Weights of a small transformer language model: LayerNorm before each block, learned positions.
Each number is 128 + 24 x the weight over its row's rms, rounded and kept within 0 to 255. Layers, rows and columns count from 0. Numbers have three digits each. The size before them is the row's rms in percent of the matrix's.

# layer 3 MLP up, 2048x512, rms 0.00788, rows 251-272, columns 384-447
103:098112121115136131121117133122133140099144181163114131121143144141143129143158116111123106157136114119158138144122158129131112075122123139114127158147134129137103126187119079174086121107122147
093:175125122112098132130133186061104126149169166113145108145131162114167131158102110103126134144167132077098115106148130100131122143137133109138141158160133130138121096143142172119068122086132114
093:133126106095140124129151126153132145146076138091138125116123121116150116142159133216093119147133127123122069124132111143128130177123129123133135111120087195161113167088100105137166159137130131
083:160113136135108133142127093132141093122148085095105113126136149170123140095123162097140144144126136170145144149137139098099096115114142112142063094145150158152138124135153156160088125113129140
110:111149145149140133098114146157143134089120109109111128163143141156134131131149147167142113166116125173110154141084126137092152178069123165134109108098142143101116103116111151147124146145131142
100:146108118120154134118142138149166130148105149142136130124144140136127152096092138149119133109134163160140181152118120130087132126103137156140149124147148170108100185084155137169122138098127130
099:137119099098169130126136132131127127072145112146095121148135129129110081145157163130143116144156142178127126117141086100159110164134117121189128134141178142113133155134144157153126145182133130
100:155129070108153130120099127142118167144114164074124110107127151123126123130136114168183132095117148092100126118092131111145134125154130134112120123102135132145110107111124121155095093085129100
093:183116169164185121119133087116147154065120142108127136087151141128156159143160131115090103126153175116085113131112139139162129107148112107165172104123115171133160084154085143103162138124126103
094:100110122107101137179156175134148099145091125120119138145153086152134098116163190125129113144119095149121158130160129123147142081090131131143108185108120139122124097113103120095166167165119135
096:143135126081143127151157137115152103162160129116125115080160121173093134155132128131127163143116129156095094123100087144133138115127143137120142126095162124145135138113108151096100121158134135
095:099130131118097127136122126132108130106146153174146138149121099128091119136168135108123108145155098081129139114083131125108113122168119143121137117136130146161111117138163138069150112139135134
087:131120116134085130108131149109096174116122113127141129145114145125132106121143147137143152146138138147097159098113155080140169118131136110096119120159117137104116067117127164173093172167122120
097:149096100121157131134106143104145155170176175135131113126125149124196114136126094116155137103123161134126091153087095112129148128137120166130121124149150152125107128138129168094059161152127131
092:117163149115138130100148161154115124126140121140152131142149156123132122152152120141132101098090145120113134080142102121133122101132124089154144154121168155085145133098117154129101136165129142
093:115102070163149133099135132121117110154166129137133113127052151113094130168103160119118034183185122111152091102164111117131179158119128105122116087124098114138094155134163125086097144076127126
086:122139109064075133123107097104101159080109112101123106116135139169154167156116097103117111150148135144095117112110121077132147148132135146104112123145173161149117156149150110106164158081137134
100:131115139099120133120175123069132125104161120092111138123089132098141126177132160121122180092110106122119150123146136130118161138138131165183120144198128125149133122160098126129122163090127108
098:125083109147105131105126082153126102086122143134150146114124128101153139126129096126155111150140120136180144116136121124124120112122125139123159137061162180171150112109094104122134101122137162
098:156136091070162132096097088142107168177116157104145125155117119136147095128161147098149108149110147147141141159122142123139136122108139126125152113078141118137125154194142169108082104144133131
093:103158077173122129144133081163103131167134094145141120104136135137132150144150164117080113123152169161136178142130139138137145160103133165134113110098130072142131150122133142129120199117127104
098:154158126120123129113112118142067151159142142134132133111124111151106157149160153161117075151171126061133129113160134094102151098107127152141093123105116116175147113161127107110170126147142140
# layer 3 MLP down (transposed), 2048x512, rms 0.00483, rows 251-271, columns 384-447
088:162123102122140124072093159110167117120120133170139097136149115139113180115099142115104149120152136113145119133137026164112133127145156135146164084098141157126100129137121092080146150170119094
084:126152166167174102141114118147153115152129095095177135145148139082118099080082183128111137113144162087144128101078123140120140135063102109143083106128119102117143124146105169110160099132129077
083:158104125153085148139139118127170141112134122089117126103141131117146120136119141125140145062127074134105102138095152115125079131139162127149133170128097120144138115149130115108105171138114114
086:153187150131147189161122158125098108137173144151130160086118163142176112146132093114133102168171165119145173119126125157091098116106154111145110153118125131086089132134128137075119140131124117
102:141106075134125119140156159113103146128154137119096184108136131115148167136157162130092097140105092092136092123152087118092098102153076132152149153102131117134122159142120149132115145151156114
090:112160135125123172160125136168127148176117143163131129116150087093118115135123189140130149104183153101147130134101105074122115128125140118143100148138081133085082117134090160109137156152106099
095:128177110081164125118082126136098124113126121147118176177130137131131154151134128153098107176104158159157120108098113165090129106089124103105126106132095098145138087117073157100124141131161121
087:085170135121107120189124095139098169125155137122186166159130130092166109112089137121109158159142115099103120118140091144104154138114093139144106100144113138102119142151094147094131127143089109
082:120121125106123178113079138163124102105135139107135132127092091132123129131125160129133119184151114118126131048179136086090084098168140131133159085095116156135110178145109168131123139180113139
089:150113119140165135120146126147114074130155115165088069096078088136129147101140079087126113116132181166144127128132108107143105190128166120108095113131116079115114189112124138151144167094132097
084:121163131156105097135135173099099095124121146125072155145119159080158056116116120127120156170118140157124106114182116165115108152138144085129149142127142089102164140123083151100116157089109118
085:120111101139127132093164131144136102096139106119115127144142150147119146114127106133132126141146138157133103157117163139145122122134133103147117154133095088108137114102157148104103111109118165
082:086147095148146116179142103119143109167122151120113130126141171121171145102151117131162140160138117091106123118110134163160130119135119118120088087126116078192100080135112114083126112100142127
093:087160139132154143152120152094097097153156151150101207111134145112137152150116114097133104116150149143136112075170120143088130129126127095155138130083118129111153113180135154096128155119121122
077:111109133108152117150112125174104114145120121125075151088174115161125157115122123109145172127147150147118088125089143133069139137135139163149132111123118097117163154159154172100126115114139108
086:152150124164120072135118090101158144103144159075153181123121147143169142178084150141143142118115156123085081132123162143131091098110121133110165157138074121132119121131118158116105118097128134
095:120141168128130139101104149128105128138153123112099171156128131105128109127128124140091130154126151161128140119162124145110140079080154115137100157115106077116103159130129157105105138131116105
088:151133105135138135138106158142141113129141118145143119183181142131145125116130094147108129129153170104133080119117103112126103130103160129161144100115157118141134126112119185123145123126132121
088:154149140115130186157099191150128122146137127174149125135121136120151125152129106120130130138187109126145180094110128126093117159097122113117125141157120174088124153144108172105170148163111104
088:124124104144075101099126091124119158142133162112112220163150131123149153165144120147124096095140148137134155144143101147103147080115142129099171160132170114141126126145147153117131143116115154
081:138074085104134103097161136093154115121108147126120150119152125181157149132114108141147114102120123166141103089133129113129109132125108088118152095107129135154123143113153104099110132120149108